From a checkpoint of a small transformer trained on Wikipedia.
Architecture: RMSNorm before each block, no biases in attention or MLP, capped logits.
Training: 430M tokens, 5674 steps.
Each number is 200 + 30 x the weight over the matrix's rms, rounded and kept within 0 to 999. Layers, rows and columns count from 0.

# layer 3 MLP up, 768x192, rms 0.0986, rows 214-239, columns 128-191
176,201,111,232,203,287,167,250,201,213,151,237,190,223,189,179,203,225,229,215,191,259,229,230,197,174,193,177,193,237,195,178,177,182,212,183,210,198,201,209,207,165,250,208,189,110,226,169,172,212,175,221,248,214,236,156,214,163,231,160,181,219,254,168
190,217,222,230,240,241,207,195,202,184,223,213,164,221,133,153,225,238,235,238,228,236,207,208,187,216,200,212,168,254,200,209,247,192,173,151,204,177,151,204,210,231,213,199,197,199,236,173,221,184,231,190,174,181,219,176,148,122,218,193,223,205,184,182
159,201,136,296,234,188,204,224,180,152,175,178,231,185,149,193,206,175,159,187,201,146,200,242,235,183,172,210,209,220,132,151,220,195,189,193,192,207,160,144,133,208,221,240,198,147,215,228,228,184,164,205,190,203,253,215,196,198,191,168,185,195,176,247
117,196,250,209,189,242,170,222,209,162,197,227,216,178,203,247,276,191,241,182,213,211,186,248,236,202,209,229,209,216,212,185,144,222,191,209,211,128,169,194,219,146,207,170,229,202,189,236,180,210,165,194,161,144,170,251,169,188,207,207,232,219,187,215
156,178,192,241,176,189,189,196,185,177,203,247,222,228,162,179,230,181,159,215,200,218,168,224,269,187,249,214,197,186,175,220,241,188,207,187,192,212,200,170,187,180,246,179,190,206,199,226,216,231,183,207,170,216,248,174,174,211,193,220,225,202,178,224
120,172,161,231,222,254,255,211,192,161,165,212,226,231,145,207,238,222,224,172,167,216,187,235,205,144,233,202,156,264,222,234,198,236,133,211,191,167,199,156,191,167,210,203,209,241,220,227,186,224,159,172,199,245,218,169,236,204,250,218,185,183,181,244
202,249,167,231,180,245,230,204,219,152,215,182,226,151,198,212,184,196,245,140,251,169,217,207,172,215,185,201,212,206,199,229,209,219,201,186,119,222,197,186,190,237,196,237,203,219,252,202,201,253,178,169,206,219,180,202,224,205,218,171,238,184,199,191
201,247,191,245,202,212,187,197,208,197,181,223,201,170,157,130,153,144,166,207,233,171,169,238,211,173,209,213,206,189,173,213,209,139,164,199,222,167,236,198,157,192,242,152,157,213,188,219,219,258,166,174,195,216,200,168,160,164,184,153,153,190,188,259
158,223,218,233,184,167,223,207,223,156,201,228,202,186,236,225,165,206,297,251,227,222,210,220,288,194,164,221,200,229,228,177,177,215,195,163,190,216,219,192,184,201,184,241,236,212,178,215,239,229,222,249,178,239,182,248,231,216,221,191,161,212,188,196
209,211,192,186,211,199,209,241,193,214,158,236,205,211,225,229,186,204,180,180,208,172,197,206,222,184,178,211,225,206,131,180,195,241,176,210,200,172,218,180,157,178,243,215,186,244,158,165,169,248,166,161,179,204,257,178,256,232,179,198,185,193,166,235
218,211,181,173,178,237,175,210,171,175,175,192,197,196,195,190,239,181,197,235,265,216,218,194,212,201,171,213,199,210,218,162,228,160,169,198,170,213,219,231,243,189,232,201,217,156,150,175,227,196,216,136,176,177,183,239,222,205,212,215,212,188,217,242
176,225,198,182,202,224,208,248,220,187,249,226,264,189,183,164,223,196,232,204,251,211,220,201,239,240,205,208,177,215,218,221,220,220,209,169,194,196,182,248,193,200,190,236,203,168,172,154,167,174,212,223,193,232,213,229,213,192,161,220,171,191,126,236
206,164,214,215,197,153,197,206,215,161,220,239,230,143,197,188,225,194,248,226,265,193,163,210,240,174,210,200,234,194,237,201,169,187,158,201,223,185,150,202,229,242,222,138,142,269,224,233,214,189,209,157,231,227,169,257,154,231,174,146,210,180,186,205
142,165,175,248,199,187,252,220,251,175,221,229,211,203,164,217,237,178,155,193,216,172,182,242,185,185,166,256,242,194,226,228,184,215,213,166,194,151,200,166,171,163,227,190,244,151,278,257,239,240,173,222,181,225,263,237,195,188,194,181,244,187,201,239
198,298,174,170,220,211,170,203,199,200,224,192,224,225,229,171,196,178,269,132,235,204,242,207,159,129,243,233,238,243,196,185,203,183,174,244,169,253,200,193,175,210,194,195,178,244,216,141,162,193,234,175,195,224,172,211,202,245,218,170,141,258,142,233
181,189,209,223,195,216,213,257,191,171,217,206,199,170,209,225,195,189,247,207,189,268,234,173,227,185,166,193,176,208,199,198,176,278,208,174,167,171,141,201,183,177,199,231,220,190,222,183,161,262,157,197,205,256,215,275,284,143,166,163,165,230,227,229
174,209,221,232,271,225,186,251,266,168,190,263,233,182,169,238,179,201,153,178,200,183,239,177,195,145,174,214,234,240,192,188,177,224,201,216,170,193,192,186,157,231,217,185,205,178,199,247,229,219,227,240,169,232,197,186,224,194,225,212,213,195,170,218
212,180,166,144,159,134,194,214,215,186,272,189,194,187,187,225,205,194,206,196,193,229,187,256,197,169,199,225,248,186,182,211,194,169,180,183,174,200,172,206,170,236,200,199,143,185,229,236,228,197,118,158,134,194,238,186,186,165,222,176,174,140,223,235
188,179,252,191,227,217,207,203,207,180,220,167,190,252,210,149,230,191,204,216,207,210,184,211,197,198,262,293,181,161,228,234,201,225,181,230,168,258,158,202,259,215,235,194,238,206,193,163,208,247,221,209,164,222,205,216,183,180,129,196,228,224,250,183
208,187,245,239,193,176,194,164,226,221,235,181,257,183,239,153,207,137,252,142,175,200,173,181,229,156,237,207,150,198,145,216,202,223,182,209,174,266,208,243,212,206,219,200,200,211,190,238,195,252,195,208,129,233,186,241,211,182,241,206,196,228,187,267
188,194,177,253,222,139,188,214,229,191,218,229,220,205,176,167,192,237,236,206,190,176,246,212,171,154,244,212,192,184,170,214,215,176,166,205,176,195,208,138,211,184,216,190,142,207,237,233,235,238,187,186,239,173,210,245,199,224,222,178,165,176,195,223
185,196,211,242,210,180,152,175,248,211,227,216,264,211,147,205,193,164,210,209,210,231,214,250,249,165,200,179,177,224,201,193,152,234,189,210,192,204,219,200,201,234,218,219,220,243,158,143,202,211,241,173,161,240,235,212,253,232,239,223,195,180,214,230
230,237,138,213,242,210,267,225,199,192,214,193,182,196,166,229,244,207,197,225,208,202,163,189,197,180,193,273,184,231,251,197,168,205,180,201,206,215,180,180,231,169,279,185,149,166,221,271,220,204,214,234,194,204,218,234,222,250,177,189,191,254,113,208
204,244,122,223,180,230,221,195,171,159,207,233,173,190,165,174,214,196,170,165,164,143,191,222,157,197,190,216,152,177,221,214,220,186,176,190,135,187,188,215,161,196,187,198,206,186,195,220,198,213,193,236,206,176,229,209,236,203,176,252,155,258,180,211
191,221,200,212,239,243,179,170,233,198,172,179,192,234,172,183,229,182,247,134,181,159,199,230,203,199,233,250,207,184,215,195,201,164,216,235,188,196,229,184,172,184,232,176,174,200,219,189,242,255,145,206,203,245,245,213,176,198,212,187,157,237,176,174
202,251,218,161,168,217,175,224,228,133,207,219,209,201,150,200,243,162,133,232,210,191,228,195,189,201,191,210,206,131,146,228,169,135,148,207,164,224,206,209,197,226,157,161,204,159,225,170,157,225,181,108,163,232,227,205,233,234,232,172,189,231,253,196
# layer 3 MLP down (transposed), 768x192, rms 0.1, rows 214-238, columns 128-191
201,175,177,241,186,193,198,199,222,207,155,203,155,208,199,220,155,176,199,206,206,260,243,208,151,211,210,166,204,241,188,198,192,225,346,178,189,208,130,207,231,166,211,195,211,165,206,182,186,230,167,225,248,190,200,180,185,233,212,200,174,231,227,213
236,231,201,184,223,235,209,161,217,236,208,204,160,167,206,185,122,175,187,244,140,185,192,221,240,126,208,207,242,209,187,213,167,229,150,197,240,200,169,228,239,207,221,244,173,237,212,66,214,188,262,187,204,256,267,192,175,208,250,179,215,130,158,204
204,239,184,167,196,159,190,232,172,235,210,178,216,177,208,243,174,198,217,151,206,251,185,216,195,186,212,198,220,177,194,169,212,222,161,205,206,174,210,208,175,219,215,176,221,184,206,201,206,209,187,205,245,162,242,194,205,233,197,198,227,165,198,173
211,231,216,160,185,195,195,188,227,199,215,171,174,240,161,220,154,183,170,220,185,186,212,199,206,197,131,182,173,252,220,236,247,232,236,173,252,239,226,189,207,236,208,177,183,244,276,153,175,235,206,184,149,140,194,180,219,199,280,199,198,166,222,221
196,167,231,209,200,190,229,190,192,175,148,213,182,195,163,229,210,194,256,200,166,236,201,246,186,225,193,241,245,201,245,228,180,202,215,236,198,223,226,201,193,167,199,219,264,211,243,217,231,235,196,189,159,173,232,169,218,192,133,239,213,141,245,232
245,140,185,172,184,160,215,226,172,209,180,226,216,172,203,202,176,182,216,228,207,207,162,186,223,239,238,226,206,262,173,195,242,217,190,196,197,169,147,211,208,190,205,208,198,209,175,182,199,217,197,201,181,156,197,218,183,189,240,265,204,213,178,217
199,170,189,247,176,226,200,175,239,215,205,214,166,179,185,201,168,217,147,221,203,152,197,176,182,225,230,185,208,209,209,180,223,222,157,191,194,220,174,213,204,180,172,217,172,234,237,182,189,203,170,141,198,185,193,222,224,175,226,193,152,230,192,193
152,186,249,180,161,192,194,155,166,200,206,199,181,143,206,171,174,219,174,190,189,162,218,203,165,166,188,248,232,213,245,235,301,201,139,161,208,249,230,149,215,179,193,188,243,129,166,205,196,201,246,174,177,221,292,156,190,156,203,127,222,186,133,218
211,193,206,119,154,209,165,189,218,178,216,150,173,197,233,141,230,178,188,251,178,207,209,197,170,194,187,250,203,194,163,216,154,203,203,202,170,205,200,248,223,211,199,218,216,187,174,207,199,203,181,232,190,187,175,192,187,226,209,193,218,223,238,218
158,195,197,217,149,193,131,164,155,193,170,155,236,145,179,233,166,274,146,186,209,186,240,180,187,183,176,178,185,191,195,245,213,180,187,202,256,202,214,223,162,185,212,229,206,158,206,200,185,244,155,219,251,184,241,230,202,187,192,203,210,236,195,233
230,182,220,209,182,200,250,237,183,225,137,208,216,198,199,168,228,183,231,156,128,196,201,192,211,258,183,238,161,143,176,134,141,206,182,203,198,231,216,188,198,179,228,195,238,188,154,159,161,167,160,229,175,188,198,220,218,196,270,141,205,195,191,208
217,208,176,164,182,191,223,206,185,260,205,112,220,205,221,137,155,168,143,156,210,224,212,210,206,109,180,213,197,143,191,230,209,239,178,235,193,170,199,194,238,226,186,161,216,213,167,222,227,201,210,229,227,226,166,230,100,198,208,121,188,227,247,223
197,178,163,198,189,232,276,179,188,198,206,215,193,137,228,167,164,140,153,226,199,204,211,196,151,185,230,184,203,175,194,184,226,162,211,166,225,180,216,198,161,163,232,252,217,223,211,206,191,196,208,208,247,161,215,187,183,207,211,200,156,194,221,147
178,179,211,198,187,164,182,196,237,236,165,161,219,196,281,254,185,214,184,221,170,228,167,203,220,248,229,140,223,225,194,216,200,152,149,218,141,214,157,162,189,194,201,163,264,217,186,216,155,174,200,239,174,150,192,167,233,174,193,160,218,187,173,214
210,218,235,245,146,233,194,238,245,187,221,232,197,229,171,256,201,250,183,222,195,174,180,230,203,233,185,197,194,274,209,223,171,177,192,153,202,207,240,146,187,192,236,198,242,255,250,192,157,148,198,221,191,171,207,167,201,179,229,205,214,226,170,239
158,185,203,93,223,221,232,195,242,230,182,216,213,264,166,158,174,171,172,186,246,208,176,264,166,191,188,175,211,205,171,192,149,184,222,172,178,206,184,188,175,230,138,188,240,242,163,199,226,180,118,250,130,157,182,156,188,188,207,167,191,181,180,168
174,175,213,190,214,187,184,135,171,206,170,185,190,185,228,151,180,194,180,187,153,267,197,181,184,230,201,197,198,183,211,239,239,167,188,145,200,217,175,207,204,190,215,228,203,154,151,192,191,223,148,176,190,179,189,146,184,227,187,211,241,165,120,213
151,189,170,194,227,249,214,164,194,185,254,180,219,204,179,154,187,224,221,222,225,211,248,197,169,240,195,220,145,206,200,121,213,237,211,225,217,164,189,185,201,135,203,157,217,195,207,198,171,182,183,145,176,228,205,178,241,238,157,234,251,207,189,153
179,156,229,183,219,231,192,217,185,177,225,172,203,259,161,261,209,210,163,264,220,195,235,181,175,211,155,182,216,213,266,191,194,230,217,221,198,215,237,240,231,214,149,214,183,251,226,207,196,240,159,228,180,235,253,203,182,167,208,251,137,221,216,134
222,147,227,187,247,216,252,230,185,185,193,208,224,217,147,157,221,204,174,212,140,138,200,189,199,204,149,221,217,181,162,195,192,183,169,139,193,211,188,186,233,195,191,99,152,189,145,176,168,211,154,193,197,227,222,202,191,217,180,182,208,219,197,233
214,219,223,184,214,198,246,250,161,236,188,166,191,237,207,223,218,212,187,201,212,198,161,171,224,221,177,208,230,216,214,210,184,171,256,198,189,209,205,269,213,173,198,181,241,209,171,177,168,197,159,198,147,207,241,197,222,210,205,208,200,194,200,197
144,169,189,237,223,204,210,219,207,219,196,262,204,150,149,177,174,150,196,215,257,194,243,168,125,247,219,178,158,199,196,170,202,220,189,195,185,231,227,226,169,161,265,143,207,214,192,237,216,225,230,233,184,186,221,189,160,204,160,180,228,209,227,178
183,204,211,196,176,218,201,171,216,194,172,192,232,218,209,202,174,260,236,160,190,177,203,197,190,213,188,210,128,206,192,227,201,210,219,222,240,250,186,185,190,219,184,192,220,209,204,180,203,209,177,183,182,208,174,176,194,220,221,222,242,162,172,153
242,129,223,174,176,161,186,183,213,219,170,171,203,162,149,223,215,150,194,249,193,148,223,192,218,223,178,192,213,199,206,199,167,212,173,252,171,228,192,216,203,239,179,191,183,146,229,140,198,239,184,211,160,183,221,239,195,201,229,277,242,218,280,175
183,133,273,160,230,174,206,207,181,165,162,181,219,187,159,225,172,209,173,226,166,220,146,208,193,246,182,204,186,213,155,254,179,206,220,157,234,166,211,222,219,144,232,248,209,192,188,180,154,239,166,192,143,150,172,215,220,188,212,191,226,215,134,221